{
  "positions": "learned",
  "init_std_up": 0.0441,
  "init_std_down": 0.0052,
  "beta2": 0.95,
  "decay_fraction": 1.0,
  "train_tokens": 254100000
}
Each number is 128 + 32 x the weight over its row's rms, rounded and kept within 0 to 255. Layers, rows and columns count from 0. Numbers have three digits each. The size before them is the row's rms in percent of the matrix's.

# q: layer 5 attention query, 256x256, rms 0.109, rows 0-127, columns 192-255
# k: layer 5 attention key, 128x256, rms 0.113, rows 0-63, columns 192-255
# v: layer 5 attention value, 128x256, rms 0.141, rows 0-2, columns 192-255
# o: layer 5 attention output (transposed), 256x256, rms 0.0781, rows 0-2,64-65, columns 192-255
q0 088:173187143128119083137127145123119106114136146120109158175082162109152129137130126097134166115130131101095091126106127178116104127086120120095185101143122201070129123157149110136155150065118153
q64 103:072129118104168149110122107124131139144168213079081123201115144112141145130165128121151173104157128159079152126086156184160141101144092107140132112114141153124148152125180153170103107073105130
k0 087:155146158104149107168097097128145115146164135188077145204079089110142118160116103120135105135135184058066121100130085074127118145107112099157104112089158129142069128114136130137136143108163157
q1 101:098132146150148086111110145126115126120147153130115117148162106106108170096150164103088159112100103152095146098096143118147174113137079136141130165123152039164167147096090120164088107098118102
q65 107:079097137114108181144133154121111135072125113169149131177141173140162110147096138083192154127122170155162156119094092148122127190083066175106052124201121143120140225066073116162117126093117134
k1 094:119158138169094176126111151134115107151084096111069161154136154111117128047057121088133129147131144131128124100138184090137079150088082153086087161150151155106124100136090141173152132095121113
q2 083:171201142124091114086146152190142160139133092131148146100134113108127132060165161179170131074082116090189154206166174191106154148171170138087094108142093082128115097156089126104146111138123136
q66 104:130120147142065116112137113105109123094176123121143120160181121085150129135112150146155166098120147081126184134095145125101106131078153091072137198145110129118197148175128131109115090172054116
k2 089:140128135137137082132085132132143139100183164117135081157097146154154113179158155112143122165127138127177174174109120178086132206110099121120133094126109130133120146184132090086141100149117146
q3 084:125211086082164125174105101138113106010121121127140175158139136146116155149118147178173132149109123128055187083147134141137158112141152134100127212196125087124132142135136116116161046108115164
q67 107:216114148147115165132131077093086118118075089109189172126123151101120118193167109163152174147115164155132156113100138092157158129166163139170034150117138066180121090112075132114124193142152145
k3 089:118066138121113152114088113160146124109093101115124181112123170091144182144107176133120146142112122131158104128127138147158127136130148105113135086124112179100145126111173087179137107106053117
q4 087:136068156113185102112105176126117167116198098185180163155119117162133076129091107156124142153150069118122158076171103128141170128147156156121146126108043122137082136153140134118075139158207186
q68 103:161115092111139177165089113111142137060101146103188152103128135162092057158204129124123127160132152081082160125097056110120180150168145088135078100094079195098140155087165136094096124167131136
k4 087:117114134105184121140171178107134108150112082075190125109140148126076088142106152155119133158154140101121084099116114141187130144120138068092058107154174108108142101095127146136177159128147117
q5 075:082117065127140134082154079158152161148103129170089138151109089132091126184122103120106170174161128115133106135128070172093156102152153110149145117118184122122134104177075167049121083081071143
q69 105:043181132096123096142146153108132094046113132150136099146142101161132135199188159158153118067148143169113169112155159094135125131125124145095132080133106165142169158145074127086120087098155083
k5 088:068182152147137146152140099127128145144088174100128170114107094152180172125096187143138155099155113110127114126107095116131138144147069130060132137127088075129086109136156104127121166113060120
q6 084:089173118171153133117131116164156164080104076116059087116127107179164131114154123138132093143152175138148064172102119153110134122136118113117147079136154098096086128124180145167169186075116090
q70 105:133151167123176158115105092138108079092195082132081110185158123125110099175145084074122096124128102053104096132100108183153098115080125116119148061135082130102109110115172169168105124144133072
k6 083:180149142102122172114147074125129100118113110140089096094098163089067108147104138095075158076113201158117188132152140174129145159120136134151159141156132086141115121131110098178156090106130120
q7 082:130124131088097133170120196094103097112118183156135133140155125133225075135179149151145139151155126108171077146167127065147101178174088127109138204121095127159155118145116133112153155177132119
q71 102:176157079074133167138124141126138183111126143094139104116078158162148163110189095177124197161144128149149117096161127084156154176182103118157121102106112134090159175075112156162145107096132101
k7 086:119062136141150144073133112111179123137170175155177080173130110107134122161074055162138122141103096167097084128131105104168085089128178118113107135118131102138103142134174094163129120113108132
q8 096:148121145120112126118146142192154107146089160125116134133154178178168137115173220144193108090163123118097160102134152113109202072144160145118101176126169157120116210095191097135079090081151152
q72 104:104149196145106119149070145117100174131082146153152080112122097110111123077061202134215165171138133133147130200088146158128069075101104169094106152128110152080131166123146128132129143057122138
k8 093:103217140128170137077104145104106183072150092114155126107166074200107103125045121109120083141142171124098135152112161117135115124137099140128100154123098186094191095163188113130116125128103094
q9 083:173111070126123123078144069094167087172140165096130156071073152142076169137164149122135166126188144153153119110119116090119169121147127099219114116170115123118147052119112108063091150118108140
q73 104:213099140130140108105130120142043080163147170119181163110136133175094145105136136130156082155132105122078135162137135180130147133160131140145114139082084141113154147143144112183214149091133126
k9 087:154122150127170093098139102128100130091200141159161142159107134147058132101136095152155102036114085118133118133135159114144168120154123134132132063113123096091136166113137168087182180166168085
q10 080:171129106103138086175080104094093109117090112106135205093145155156131091176134136096109157109163135116087123147150113133071152100078092164131141122142065120096044165132129110134099101054121139
q74 108:113129211121124107092117177148121092157121109107116158090169157137094105132154118156085129131138183120136111141138105109113143123131166096116090110126147159134108125210171085120095101182147117
k10 090:148152134084124118148129095129156159118185139139124137140094128139086141129152116169088173202075142124126123112082175114188069113134143118149165150090112140160119075108112123095105110158086088
q11 091:120161095110169116151120112121128158093134160122168100175114110124126147151144122147137159063134133103184082104181145161129175102131082146166162113138160131135121066079051097125121147090119162
q75 103:131106133133089103109142134120148128136073134082084125123154128083095095113140127110174136097108150176159121134159090083126106114168146121159118055165168132174109083170160159138099101144105103
k11 090:073111173150076068107144143099109115141094120142164185078130121174135077173169133123140201145081120154092152147125169125163091135184133146135091093153151116097074100117132098118157201109164103
q12 079:165158097161171115086117120158193171086144126117108114128087166087104106160059060131100139133192119090125098156131072148106140097076197119118112130110125108086118117113082080107106112147137107
q76 105:137164046070119103127142150139102129141145118127127131123081133164163120090128130116108128117140186155108145109184078174180116121130179063142111155133063168067165145137134177114172164093093099
k12 087:117135097135120107147088098155100155091110070094143114112146149137102192045121136142145119113165085105110132158091097200155114142097065071108162152097114136164164173168159114124136130098115142
q13 104:162081139103138075086184132212105151162134149138091115190135106140103163117164146122080128110128129151123108064084100173118111103085158122193129127085140096156149136109109077195074174081096153
q77 100:173142129145079117134144166131143150075159139140145141173118115166137184204118166141142146098132146136094050148139145067148094135073139215118083128108126105094181149123145128093159123094122181
k13 092:087198145144107120116108178224123138213160076066080130146162084177117114197104097151156109139104150149136106142177112141141145150159155160122132127167106172161149107146104147165136155132133156
q14 091:158099120127135107192158084176086127115121122097134112091141128124095052146085134105168113116121145110086161161130076112077208116119101111120115059122134112136156118174151118085176093138152100
q78 103:181138166150155105156039143097184140171153133121163125162172117111112127163132120132128176147179141068099173132114095090117117117119162121132119043073128107149170147135131122123144126100147131
k14 092:153107116145116156151141081112063078110149138160170204088123116146125116115110118125134183092161078086102112196167133165173111179087072144069096120146139151122118100151106067168122136092183144
q15 102:146130120161043110115163097189126168112153117111082152181065176123123136125156129122116104116143115177167112112110147120163165136156205043194107051131149089177129136142167150135112169150102114
q79 098:176127185096166100144166174134169107172147139100108158150181147131152103165125080179105101148121128124153095128092109109105128134131099174092095138064070137114069156169083165103150101136115164
k15 085:139123089106131131168140139176106053146092145081171201139093134119204122105129119174102147106102191132213143098104136152080121109101126118105116136162138131109108096152100152117160157102164158
q16 088:139137134135151094108159096146096059128153109141167194125172139130159100115137126084148170087182152144119169105123091100085164090146192082099091142102124093181107144096114167138069147086160110
q80 100:111106135107145116119143110142156128120107083127103093161150128108104152145145154139117191133094157065102146045111127082137137086121082173097076157088119130108048193089099089165104126152089082
k16 085:186128134162197126140144076144112109131118086172141192127145170131117134122143142138117110127142133122122052101155089175134117114075110128109130160184133106198069183113138088129104077105115082
q17 086:102086087152168109123144083152176104094134083098141133184164162084190103160087159094068198153123110118126165119098124112085110151108117136215099142163140094126098173065090064169122087083122091
q81 107:171159077197153078151148156119096155202110110168139163194135096095124168101121152174137116172102083146086115100102129179121173155094091167148159138149101110126146158124125151099138139141137118
k17 089:121099157117112110091169116171091162131102111093177130101127127106143116133116140043135072086176152108096101126099108134099116088157079147142197102142154145141115130101158183116153118114141062
q18 090:090143198138112176125117132089140104152107150167110148139195092136092135061145152085122082114156120091077189144066165117124063147139143179123124142113173116133162151135133117131166123147101078
q82 110:090127152178139127155068148149103110166106077117127129119128098154154147101099138160135120108123139088135142132102142142134100153154160146107108107128152141094104132165115129101131088136163133
k18 091:160128123160180140119124148155105140152100133137159152161122128124110121163150202114085069126137156137122146053116167126119127128121151084065100135129231150106079145119207090074157114107095179
q19 092:136190188124139129119120175098137116122142129062142085106108110112058101077069151160175162127147146114150136063076073121154140144182081153135189167162106195133183112132169130053114121141157193
q83 100:086153146086128078105075183168154148160098158152128097116113084192174128158142127163061129168059113095104143121103119124143137158146151140093146128127180113193106131112115102139135086062087068
k19 084:137148131111163074065182080057175164127115145150123110158113084135176119078153120196139165111154085150140149062081187179164088138105135120125087157089107137152116144134139120108208164129097144
q20 088:118160172115139056158140105143130146122171178095131061187148116159105117171087139188098090075128104094145114168162163175103103083101105097071178148191115084141118107145135187082125190139082124
q84 100:118138118111150035143140144103103166091138133080078146154115076215181116090108148181120127140130098201068142210096063156151173100148145188119130117178163138145082089120114103074099140116142134
k20 079:154142122113169113036144136158130088116075055122121130158139103117126198138172162130099149131096113152112133144152091163148135140175074172086119132065106158148112150102093162148085137105217154
q21 085:142117142152129102132113104073073136136094150171094124104131135086103095086122152128161134151096111078204106168044082097117138153068108158102148166108141149138084090205105102125125083100169119
q85 106:147110111164109099067110036108160152086078115149079092126167160115173138142149097121150103158103160156150057118093153065077175169186123115119159132153168125167148140111093127151163114178093164
k21 088:158129130147096103129123122127148120096100163159101152160131152098086112159135113104137091171115127120089118167125137128083135124174104109124115141153153121176130166137172104159181111172115139
q22 091:179165180101126089147100115162153080093139127113086135130142119116133132111167163133146083102141132103148190135076059156112129175088135121121136166139131158118098163130109204086128097197084078
q86 102:160141073124147134114089143143107122083113089170098134158156155098094039156131139158090100120109144140144095109125110108138163140128134081095126186150100120107052194133116116162066105124146089
k22 087:106062127150144143114157154165105149097149100076103183199156162128138160129182187133161164114086143152087145145187121104077170172086125143112174156086120106153099150138137144137071110150146121
q23 087:138129153160113085205085208023134159132192146122121165112117099107125143155172135122178139127115109107108089185097094103124093101171140147094087154089159165109189105194094157142110177168171129
q87 104:170126128169050173142119169092042137156120106153092105176159163101135129119142136125149117112141146188111152108148118117130138089166160084099133181098147150143153079147126120113115087130067158
k23 090:127141072076105100124173191132156190117137161109187175155161101085122151087130128179089179177163089162110134126122102198168181115093152139182118102132183119112162095157100129173110071135135129
q24 101:132106069137144075116094094140119140087170144084136058182134075142109100139103174143130088143165110105115139122107125108087099148142128208156083148095162143102117149175098143149065111179141171
q88 102:091104099144089148079079115109072099108112118164131059157152088102094072165125114182136118140176140088118078183152137131163176137139114174094122179068172106111074100075132175161064120178133119
k24 091:172097112107105154113072136119108164163129140117152145168086186148141088170082109151074115144139129131138064143168098110129141121177154200131142150115127129098087154153134133121086174173165114
q25 093:121120134193118134114146143126105183234110167091073108152084159131124179130123154156093144157176126154123175082141148172173125046096116142180143163127142139112187118110181141196058124086140074
q89 103:170181121099122178097127122146146165099135122089115112066112139158129111145203104111149092160102135107093128103142145132082128113134050139119155081161123154144117164073173136145143123090116100
k25 094:166199074094124121095132166132169096118186036184082136100171184097124138122113057136117097098178127192174082164138156115121096132085163119108158164119159151121134166114134115129174211127175183
q26 092:151111145108095133087073149095151161092147097119128081161152154084110082190099115090121187169164154137101186108155139096143125138158094202140046127103158101115108135062138095162108158141177177
q90 102:147105155147119082102144211160124207103128192151170138188142190112105059175081143097079188104130146071126090115115139154143164158135196134096114121140140168106093086160105122165116123135151142
k26 090:132106108112110059149100112144129136120140162167132133154151208148111089133062137154115116174111244094123145188152169158169151132133108095140108064131088123128147115104111123175131163109112119
q27 088:134025169179072114106143140115119181133140136101135102188143177133152101144135146095097140101160092142121094108164130098161118149145116115190130115127197082128159061127131105142131142143168166
q91 105:111080180138131115163141116133118140172171170132176123107157158116142082089198194163184193111195111102088086148108115138109073157117120036105133135135089171156127154153080085173157073129167168
k27 086:154103088115151095137140112098162088117101074147101128125194089174158084132132112094109190107085155066094127118111096155113097212162101144158071163140146159117096101115115157121125103156109116
q28 080:170129129137142139128090104146143117132149175147139105133090074048141143146095078141136144103135173123128099201120100135119121136090173159117150140133203190139102187185140133097163112162123190
q92 105:116148073101084130092113169194169176163142094219076089140139094111155139101157095122156153150140077044155091157086117105100119139142096151077124154168145179123172127133178108154153120120148068
k28 091:210101094117096156098165123120139101154165135120114092102135135095171110130197104174127118187210114095146147162139188110105096094136121126184095144148095140147095156086114104157110155109131124
q29 089:091098123107150153106098165154138137054209153133154121183154148149126113162136101140120146090143099155154134134174117142127168152154155107107121134121137149150124097116159088043070116163107151
q93 103:142113140109149181103122122121113119108149107113117104166101141102087117113132112116158144139183026137145151129117129124106056171056214117115128113197144086136112094111136087088089136102121143
k29 091:102194095124196113082150093162117174111225129125169106139134202139091151160056155124154122123151099121151154150136084119161131111132169128112102079143096103081106110130177146109129151185131121
q30 084:106151095163203178124143140113088081128079163128187169112094160121120106120133137142148125210114098070145124106153118121131075125107081171142155079089079140107112160117121142125158113091136155
q94 095:147187142139147059123148156200137120123076135120112140083066183133094152172148123160151143076090157121109121164106116141119103135092093146079145131134137109105101159144139136107130128150108118
k30 085:121159139128112022104078115151153127149152139157113093128142139099177109151102139097103102128122157125099125159124132148165125174177164147087115203102145178115182143120103139125169186140139050
q31 093:091160099123101162133127113167127118175106073113085133129151185143108069164164125148064179134154096168139102206140105104128091135144153036138158116169154105111116067119122134112135133133152099
q95 099:140151132115103122111085163115108167129147139081165080115125165138170122201127116109118148165142182094156087142145142096093126079105162107066133123177092125151085102141086180136094081149158119
k31 092:151102165150127157165140174091139111090147156155105164091061141133156127157147122153136170106165083165124110142127153112098107192111158100100094146179140144124120135172207115105070121201151112
q32 090:190147121134158131195118097145065066151119183133136166131117098089116075071131144167178148142150150101121103174103126153124143166114163099172183147203174149115110098164204154126128111112088093
q96 103:148160166094087162168154131128156102129118143138103088133099148165169092097206095116157190104149132115147099116148155107191191131124152131115087160143119088124085085194155109157106156119197130
k32 085:141050139154051104204111147129177158137119118100142095211161151092117089068160166136138106206112156054178119162107102125157177125118179100126173145131096079175041081119163146136159092073166162
q33 079:148170161143073126136116139148137134144083112067164155089098104162101151080115173094168095146163166165123173097094108179089084136157184112186156107188197143097167123121146172076147114186141165
q97 110:136103195152167139111082136087120164138121145115124165089118093141178136124131166158180134114109128151153202171187099109113184113175166063155104131155124159092135092105147136109145116126154175
k33 088:135142123116114117105087138119144160110128122159117117108146126210138190119096132140130154125097166132122138168167136072168144094102133070150112110157202138098149162087103093116122161113142182
q34 102:144162151073116152129113160126161150096179126094180090130099112112146095142078110150127110105113155124153095151102084122113155120046109140126135155064108144123140175169145156111128101176094128
q98 098:128181159158138135145107168114172134159154063127196107143165090114110196130175142067161107204120171149183109112150193116188156145107143092147130139099125167135091125103090146121176131158093194
k34 091:138177162135117141119114147113141082131210223099167164113158108086168198147123112170163096133135124167117099063091101138150115140139128139157144122144037119117102129078120146126117094192167122
q35 082:144049138163160087111170187114142127121131144090133141126179111129114131175101106084171174134123116105078090189092158059126119183132136176076158129098146136104145147148136112108084111132166088
q99 100:001182110116132175122135129186174124114152088138102147123126150171162132122115136125134113143150144148059194124123107130117114176143115177183076087141055126156091117101196123084107148137087104
k35 087:126084114147141186113154129095150093092122150117106078097070110080157154108127158163152096129084081116130118124118075130181207152182122092135150171161099131166080150109156088144155154104121119
q36 087:103154102172116106178109136117121123142105156209156166052095092087156161077117114135096144144149165126136156152126173141086139100064119069187167126217144149096157115118116178123168113092134124
q100 110:105132115156096128107128168126103105146137116147117124078153127143072161113063061180118160081138199135118068120060163152079079083131146061120143088158152114127113121098065108114162141104151168
k36 093:119116149137074136152116149115153104137131165105081160082128108179091166154142121110100134087156217155106139079114137167099152075150139085091133083156137158071093114120144169113137141111121090
q37 090:151131128163177081139120138124075137133137156093153076113088126151131123124150060112162155159136071060133101134116082078142178134168158118132060136091158165157109123141088152095043104103182113
q101 096:117133171134085127166124139183104119094154120122126136053144171096086117136044089130108109146068103051136113113159120091128199107122142116146070162121145136147156143149133156196161202143148164
k37 087:148118162098170075145089143126117113147139166141050103104169079134093118110126121109142149176165134118100121136098153119190125185106165088099164081102171138122131102140137114152134124156127166
q38 090:177102139150085097084155107128128179161185123135092088145128112151119108168156116026097079151149117108148151103104118117108139114117131097168093143134157103125193109093176132106096083146145178
q102 103:162101142111132106087103116047104163144143152148048157133118153176114177087148099180101086081185106127154100161057101130185178158087173130171133174126077114097153102114126142101149150170121084
k38 085:173097127066146107076159119132085170127171114172058139089111060161144177135163064097101124161155190112122152147083155135102166134105120147152160193112114160124186101104142149162109126123067148
q39 097:143126150101159173143170137095230067101108103159136121153094136157088105088160081133171081123121110092080080184101130132156149097105108146125178134108151153124071105184133147090134109174167147
q103 100:116084141144071175131154136113175134143139155208156132144100109079137115074154143104135115113108098130149076049145121149133187098116100164112108111084140130200117126127075174134142098131145144
k39 089:140064113067091121139087131115139150113131159176093133151171126167103144080187118148170134156135152129169104141126103143134152118118049085143151104157086054138130133100182139168153128145133169
q40 087:098167149109062159074140155159130152125146150107158098173069060140144175128157127110113150122156156155149165056160132123194159115097107149120163139122132094144166159074160102137130132144162143
q104 102:120126124136123109099095167124189108153127085125143137134128113192158172163116091159068126151130113121107072164134155143119199139090119140195121141105146087130141070112155102113129177160150168
k40 092:092111120047131137152169134148101135127137073110152162163108124134184144142102105161121145169138166161120100088162150087136143184167095138112149147167115156105155110097099160111088159132118146
q41 090:104115146100092140122124118186106159119140150130084170156141150080141192171126121155108161109138138105158125102171088165130107126099119114106159096110108111066167084077129037173131118080121074
q105 108:053107121148087165180063155141119142153085162138112126086106115100168161150122106067127091116149152130147177101180135165145112115134098101107146090150085158138125146098101095102120094100138139
k41 086:151064101160132159134063161148164076135127113168112149089121078163114145098100125141127114165157208096186130153170174171127068104129075118105115096129157142039101161131117179127146117128142122
q42 089:177115150103120111129126133166130139115071106143093213130180134117131159096140109130123091124163123167100127097127109144069141163179111167101170090091120129077125104143114090146131153126104100
q106 100:125170087081157191178144142146168155144132191128107136116135145137126126121139167088121112193125069116099123204157070198154112120113140137162085105121094082133131111100101183185110134108071141
k42 088:154134104162067121224115153101126190110146140103096156093154112110101110137170137142133119102093086176083171103088123126111171145143098148164076131099156129118095191151120175159112124090178143
q43 088:116112119134158108120123087141095080154153143121145189112159165102155071140157163100125140183141152113131132149137156057137126131101138120124110170129160187146070096169201147159148142154198142
q107 105:159125130095123129118125153101060112203154156124125155100118124095176099113153155109182090113159085133142086182131114031087162155145119141098086141115114141205084127137141142136154135134090143
k43 091:116142132131146130123118131127125074150127191116114172119143125099126094150113136188181150174171117130116151167107148021064129166182105135103100151169129133120090105057129103131131173147165101
q44 083:156069153090112086111092141128116199070110096164164102111125111139122076148109108196073195120160131118127137143126159159059097154107107084160096136142120073098131120101191072101092113123112109
q108 104:126150179153081085133122091077163172160152146115156047183195129108149122132170131085056134150100160078111118061120148128081088147155132130139171085159180154094124104095146071140115217113144105
k44 089:126144108134113119150197107074103184100111149151177124157129079125081121070177137119129126131154165054123111110088106120104137185160137145094095164189152127111104056049152115149096152159140118
q45 094:179118071159191132123088176105134110128105154129106132098098118110097144122088054135138091120087120115114138121171196094090155161150134095091093084121142178105123117110104160116147113053172114
q109 099:121079082130166093137112125111181148151108084133082100107082071103153178173140038100157129079149143153122158107187116087189150110075199164175084108143149094097141114159117115110097088102175148
k45 095:144145096153099134094142153103113146169138107105152078107155077118085183118131066137144091157101130134130111142220105146134154137122188140109143100125133165087115094151198125128155117110172132
q46 090:161114165092144158107114154080132159074129126146174059091152180144073072108061091200120118197134125117162120109148120100143148130159099148070142163141135096152028131138135126116169124068140138
q110 104:143157162114117159132112148122106082130180141182104162099117186117136102036148107122126129148156081137141128093085129076145075139147126140156177103144108133159121130113104086165154109087139132
k46 089:077112158150114131177103118122130138105123133146129111092137152109090107095074120101108125173089080130169127079108092089108132130157102112171089158082079141145158094101158124147111114119146169
q47 095:105128143114172141115121130127092118142101127080130177114079153137156142155149107129165157094154144110155105154141127079158109147130154126071140108043152140121091112201078142065124165185150123
q111 101:123162179084181114175109150114115091142076156065116149121126070103120188084097120088200174090090208090161149124136100080162159156153110155133154067155109109171147144096119103165160126094137091
k47 093:160118143135116091183125182116201098076089096136103077112115125064172141132136127186093147149097126152140108194110069115167165144109080178125108123096121074146126087100135104149123133113073127
q48 085:107165155138150190141052123155157115142148125055115133078158068176179158090158101157126119083080148178126100108136179152146115135107177129125122156103131168097161145113135116063082146088121145
q112 103:115095085115077190144143150110082136146126104122089148117151108108150143116154176117098175168125156144114151158089172150171107143134167160172092124102152165237168124129111150138136155129157107
k48 088:142173077090163169162122114135161071164130171142114102112124107133124160133138103139162161107110049163157133173136127126184139069155154138187144189180088172064118163116145157114142130117141148
q49 088:091094129155128088105093075197143136139057144115149155145092196115150148090109099130132143162213070182151135161127118125128160119182136106127145136175156067179101074120119099109148160113200085
q113 101:101109117195143121189161119077131112066076119115134077080174175163159130136106179158129117142207141167136165142084109153131143157130112116140122174123122125202136107132164107155116117131231110
k49 090:135136144100158133145122082129136168135162044143160109083130122131139124113158124112131136077084093114100084161117052095088145096176066111148061124160095095111047174086133130165066149108130145
q50 100:125147076152065149154119122110080133120145130060161110060134134156043089160198119140146155168117157133163077159137112147134121142140193080173148092199213160097139092128197142107113118080175132
q114 101:149164038142042164129130130130162149065083159125115139158131137122110127076196165099150072145150072118180078098124226102122134118073141143129184127132104163091082176088114142109160145123065098
k50 091:095118060147129139168084154108111168123133127184113103125170118094134135115118099144173100131133130139092175105159160123108136075101148122083138114119117143117170113146108139133149079161148160
q51 095:144133079134174145174092151103131135088086116131118119097131106167154132148091078113082094123127138108141106125176128126135089153158063116040120111176087194159099174160106115106117129137164088
q115 101:115156138146135151146106090116169096152141080133127179151148106074204204173095204127142139111121105153128124148110113148100185115116087149090096137098124121056142120115109116130167154085173124
k51 087:130153156158061134123140116186120098098079156113161097088102054163130147162096129152121067114158076126073119111157135122133110128119089078134153100089132135175181134192106144129118132099160132
q52 080:108089108097116136157168143167116112144142108091032118181145211139109102158143096098117109145118108111104138105115106160160089133066133161169071109118092122132106147126081105211108161145054185
q116 104:101075128146136158117103147198067153118108143134088141112150136163160107116136071104068098106141132131065123119097129170130117152163140090142177087112130095177073112103108097142185151154057139
k52 092:080092195158123119116131119125076038093143096178093119125121144084110117133184099104095111122153159142122111177119111158178167108106141101136087126124124107144111108101133171127122139134099142
q53 082:091120166122138105184086059118074098118162119091175070146137126160105133143152103155178107162158105175202105150136137096113127105102130136105085165205113086132086098090070144144157199123145145
q117 111:099145178131140112110114145163095090157120132057140078176134134179037144145145120093135081135169145128161147165105153110159127125209189105170091122075116131109163148116045197071178138110077151
k53 089:110092161217166114173147113165106115120142170104184096080140144136148107138113090103133106134099154107123131118128141101119174093151143099103133164096165158129034163081072081158122075126073116
q54 089:120183154171132136156109123112103113157158125061110122102100069105101208098094143125073097125079107156154126185061118118152124069117136130148112158109140190083121110199146121075107104177093137
q118 097:188105178142160112109119142165098158148111138051134111164110130110108129036146127108120123025170089119110148084137183115188115137124174140111117142110103187130112147140075169081084095098187120
k54 090:186139130112116122128107063155166138112104145135064104100128125134148179133134134105177103102147118157093108092088147131074057114100173178128121122149163154135154109138155152145159123055106119
q55 086:118148146155099064197146165146164132097106132114151104137112147142169106163122123119125101085092083111160117095093071171121127084126071153094159134095133155125112132210052138108144091116135072
q119 101:070158177177107152103113111101153170161110180191136113154145092130134106113166156141117076136050127125168136129170137139118099061093173150135119105146145176132111116121146115189181212100112114
k55 085:124165130120113179110110187149115148160120135081126115116164157178117140132208093136065144149114126092112173109150174095143121131195118142107120100114108169144143121084046164120180140097148134
q56 085:129092158118113109191137153050191123092101103149111127073129125140160156056136130130129095144168138126125057137115124153129148073149096161118128162108127196075080118143117166093119046105141160
q120 100:092193193149138124066140191104121105113098128154244149159153130113157112127194062137113095126114121071106093084143150147123131159132094132122214165059178169099157125189150109074113082168135088
k56 091:127152196101080106164145139071123146160116070111157161094117111150089106155118105171148150105109058151139115134113177118157111127186120103148158123101104077060127151168146107179110142107131109
q57 097:115088114123127112143123064174142104086138145180124150132067164192135144175120137144083122123132139142133129135136132174170143103094098096225084127144107147146159087059076101165087166130120136
q121 103:171169116116123128142102095152179157129136074126173159123098116086162136125109163101115168168058102119092159099111132128127150132159128121175139127094166165146162108097098100110108082146114083
k57 093:138162123140151119135161081099129122154087082140164131092143137079160128140095101163139123079109125112121101154090163144135101111128091066085124159149126157075124087126033091159169089139119110
q58 095:119084130142095086136141141152084179077163168134075170154163119133141125187082182161079127165096129068098078113082163103118185133100107149094130160140100099128175112133200145202149122107117121
q122 098:071143097165165127132166164148066176099098155109068165122132086105102134090144128134064151098159105122108077082106116155191076128130128084124135102090102092079160078197151127112110160159128124
k58 085:082134081097127130129174106149117118152098123147090118102151114132123112126058122076093095132120190078117136089113115109076131118116133084191098130066154131156196113172154126138090156167128160
q59 092:096092116125115088092220169156111182102117128163151165163068142168079138138189192111103074102135116127123190126122132071105144115148098117138117091094123148153168110139102099151164096176100092
q123 101:096092050114141150102136148134106096176092060148145075137106152113118156085145145154112147157154116140097153125130128147199178106116117138083184169113153165164100150124103159149083090115193133
k59 092:148154085159159128154158105130140124128141129171140141125088130128103122114116149131051120145099137138120185135183144147110134097161113134140141149133076152128102109135153169100127152113071138
q60 081:124101109136122054128139152081156156103143190126155067191083160147175119149106182107095075136105075125114149168093117137127085091170180144152065112074068048112088118102142127130071150142066118
q124 104:130115063110132137124121156101131116174086085135169137102097157200147045132110191109139147133171112162072175137094155044108079127143106173145138103131099104149136096166161096153120098107072171
k60 083:116089124133099080106136150166113104127154071079125135120158183116124058124128134107165146157127158098093072126160086100094076150121133102142138134120132111098114115135209100121091149126112120
q61 078:100134172138127176152160102113079096163163086053102165120078171162161147128167114064117117108130176190135145134146133185113114170132114127166122172066123085146148126166129168096094156155113151
q125 110:109089195141081157104133109073097126127074093146075157046095200139132184131131140096091153166135122191070045105148125074145127193128118117156170120067090130156152123151154145146123181154178144
k61 084:092169192085149105071163088132167136111122130104111113122152088154128089151167147086154174111152130138127140188092159089165145108163147139160075139128080100169130098109142127107134165140121167
q62 082:140102145140131106177110146172152153125135099096165064152130075151162180142135164083107196113156154149164133177163158125161155110179115163126135091105131116148165095086067136111143136156104105
q126 106:156090096089168087154117088127121130116091113146096082146128154130171119121132132140150144133103151101186135146042145158150159090120145160129098100080151145136114155131040146127098110106162136
k62 091:105095109151146107112075094216185134147104119128140111138139120125157094150127130124160160150075107117169145155162110136113102100156097119153127118119084041130143146122082098089138113169125103
q63 109:154109144153078144102117130158032128134147186094159036100174134148123113095144156133098160111151104149119150079156144094137131129118152104161080132146161071144111102100150109157093172137094149
q127 098:116175090083148122105083156124088166143135104110155126113068062196113060146109169145091114168158134106093101107112138154080114144079139147163096085095138118106149080160175039147155131159131122
k63 094:097136127134139166115116101093120111144117109083122113082188136150072074141102082104129081114170153165130086132103132113133146181132125096092056121170110151127144112191172118137149128148145163
v0 099:124151104121169160077153174074160071151189129083202194125115134112069096119130128122114125122154131136079125171109159122183135127092123110106122121172146137135128054137132166230100178127088175
o0 097:219131121146120076132163112089066132150116095180117151180118131118117153088116173145105130138120105069119191126153138176137088089121117202147137089138226129151151109138103103162108107126122067
o64 095:102108160219086151128158114111111152151126162119131133126179201132193153093105077098178136121086099125130110123157093176107143117133111105106082166064162098133109140131090066129127116161138136
v1 096:194218122122143200101121145081106117097047143154121164157098131125058146080099153130174138162099197195112156095079193135134092106129089153162079115173168067097122169118063062143090124127093123
o1 100:146195153094141040142139080108112104136172089072174147115150171133148075124095156174115141157126118099112121103161103136126072179103153136157126147134089126132131173171111082170143125112113094
o65 100:113053110148119167143099114114130092118126123086122123120159144126146130166151093034090147082133134137164107174159130153187165112143109130133167146066172127179078127116124170131102154095147125
v2 097:057106148125047128118063080136152143181123121143107099171169159132168152070163072112216129138085074195172118145099159119113117111174140065070109112137118098120116143158099070092119130170139206
o2 108:067148100122101108161141133123146127027132164075168138130099114084107164138125189099088104107138180125095072127098094119140158140154052110103140101140040119103165079093138148148170098114111144